Weights of a small transformer language model: an embedding shortcut.
Each number is 128 + 24 x the weight over its row's rms, rounded and kept within 0 to 255. Layers, rows and columns count from 0. The size above them is the row's rms in percent of the matrix's.

# layer 2 attention value, 64x64, rms 0.211, rows 0-20, columns 0-63
size [ 91 103 119 109  93  80  79 120  93 129 108 119 123  90 100 127  86 100  95 104 112]
[[103 137 121 116 116 112 109 154 105 130 134 118 115 123  93 125  94  98 149 120  79 116 132 114 118  97 110 124 119  84 129 112 112 133 103 132 117 111 139 170 169 141 177 116 115 117 139  99 106 165 164 151 125 147 143 159 182 147 154  99 157 166  81 117]
 [142 109  53 112 131 115 111 152 139 149 107  83 153  96 119 146 134 102 170  85 114 148 152 111 125  80 167 132 131  99 139 132 102 124 118 117 153 126 127 139 143 132 138 143 126 119 117  77 109 165 137 114 135 160 159 125 155 155 159 127 139 162  97 128]
 [130 131 156 128 142 141 122 111 113 198 105 116  95 114 129 113 126 138  90 140 107 107 113  62 145 160 132 108 136 108 100 128 157 142 146 164 165 142 134 125 124 137  87 125 122 122 147 125 151 109 129  98 184 119 105 163 139 120 121 159 109 127 181 113]
 [179 133 116  92 125 143 152  92 145 121 100 130 123 107 160 120 187 154 117 165 140 150 121 108 111 155 149 117 119 150 126 122 125 113 160 105 175 127 129 103  93  97  94 159 140 127 148 142 165 138 106  94 139  88 144  95  95 126 105 139 119  94 143 139]
 [106 125  78 119 133 114 132 152 125 155  98 108 124 123  90 124 123  94 148  79  78 138 125 101 119  83 127 136 121  95 125 124 106 151 138 162 144 117 109 130 128 128 133 111 123 153 132  93 112 149 160  97 142 169 132 155 186 132 172 129 144 174 112 139]
 [111 140 108  93 146  84 111 142 122 138 127 108 138 124 129 135 133 127 176 142 112 102 174 114 128  68 148  96 136 103 160 147 117 150  84 142 144  98 124 112 146 139 137 152 111 153 147 131 128 184 131 120 153 120 152 154 134 135 153 106 176 181 124 103]
 [102 147 155 150 110 136 138 137 137 142 113 165 106 147 155  88 120 124  95 118 167 137 117 133 141 133 119 145 128 127 111 107 163 114 157 106 148 163 129 126 108 116 126 167 146 129 128 158 145  76 101 154 103 108  67  87 141 140 111 178 102  83 109 137]
 [156  97  82 115 134 154 116 128 158  96  72  77 103 108 152 151 148 131 133 106 135 116 147 153 145 105 139 130 114 163 135 164 157  94 101 122 160 126  91  87 154 108 116 140  97 137 155 130 128 167 104 129 121 128 135 134 145 147 143  87 116 139  94 140]
 [ 68  98 154 126 114 137 161 127 132 100 161 133  79 112 101  99 129 134  99 163 145 112  99 100 130 154  91 149 147 153 164 114 127 130 190 116 122 137 114 152 118 119 115 129 124  82 133 151 126 106 136 106 123 146 131 101 108 131 113 166 129  86  99 116]
 [122 106  92 171 158 152 139 139 107 127 148 129 131 109 114 141 132 125 118 140 102 116  54 112 132 165 133 126 125 149 102 127 180 113 122 174 111 171 124 163 109 144 104  98 104 111 156 149 138 137 137 160 136 168 117 151 138 120 116  98 126 142 172 161]
 [126 180 169  99  96 127 137 140 114 165 113 180 125 145 163  80 119 150 117 130 136 153 134 120 130 129 107 132 147 100 105  94 142 115 136  98 121 150 152 111 129 125 163 132 151 112 148 139 141  92 143 165 121  76  98 100  99 131 128 177 156 107 121 124]
 [144 131 137  95 126 140 131 130  92 114 129 136 134 139 109 138  99 101 146 133  94 170 115 123 129 131  74 138  90 105 137 145  64 107 150 144 111  93 123 120 165 151 147  89 146 111 133 104 103 101 154 108 145 104 158 161 195 139 130 123 145 136 102 126]
 [133 107 108  79 119 109 131 110 154  88 117  59 162 128 123 128 167 121 147 105 113 147 137 120 140  68 133 133 113 146 153 126  84 132 132 135 146  90 172  97 135 108 125 127 125 104 110 108 118 165 134 111 152 132 170 151 134 161 127  97 123 134  97 116]
 [133 147 132 102 157 143 121 120 114 105 118 137  94 129 136 108 115 141 150 157 117  91 148 122 110 144  99  99 111  97 146 130 137 151 106 104 139  99  95 107 131 136 136 106 115 202 154 130 138 177 151  93 146 102 180 171 144 102 133 121 117 140 179 124]
 [124 128 160 106 113 121 146  95 146 108 129 154 133 147 134 127 170 170 116 140 132 150 119 125 138 106 166 136 101 143 106  78 143  91 118  85 115 142 166 122  65 108 134 153 157  97 113 136 152 121 112 149 137 114 124 120  73 136  98 152 112  85 145 114]
 [111 151 104 132 128 123 130 152 118 120 178 146 128 148 100  99  89 117 174 145 147 100 182 135 132 113  87 129 149  91 121 141 149 161 115  88 140 124 126 153 165 137 162 144 144 177 140 120 107 123 141 144  88 112 155 109 156 104 139 158 152 133  97 117]
 [147 137 143 118  88 132 147 123 131 118 123 143  99 121 139 102 114 138  75 119 143 149 129 114 138 140 119 149 124 105  89 110 118  99 153  70 125 137 133 115 133 115 148 160 137  73 114 126 130  92 111 147  92  96 114  82 118 147 125 174 117  72  81 127]
 [169 136 110 112 148 146 108 110 114  75 104  98 188 125 142 163 152  99 162 129 126 166  76 125 103 135 126 114 108 140 138 116 116 119 140 150 149 121 136 123 127 132 130 105 119 167 123 114 124 176 129  92 134 149 146 150 169 124 132  80 112 149 144 167]
 [140 112 136 140 106 122 153 120 155 162 101 125  67 139 123 113 117 128 109 115 127 151 159 133 134 124 137 153 108 121 101 124 130  87 132  69 125 135 110 129 102 132 133 140 140  64 114 101 135  99  96 179 128  95 104  99 137 127 132 188 116  90 118 138]
 [119 133 174 165 133 141 140 131 130 175 127 138  96 156 162 125 108 124  97 116 150 104 137 155 140 164 112 132 129 160 100 144 159 116 127 135  96 121 123  93 106 122  82 122 132 154 116 156 142  88 105 154 128 104  78 146 119 104 121 127 107 103 193 142]
 [128 129 145 169 144 138 115 133 129 137 167 111 182 158 113 142 117 128 122 143 162 108 136 154 129 180 117 131 147 155 130 151 135 163 162 165 119 125 120 156 127 128  92 114 143 173  81 139 112  93 102 114  92 151 115 101 116  97 112 135 111 115 185 128]]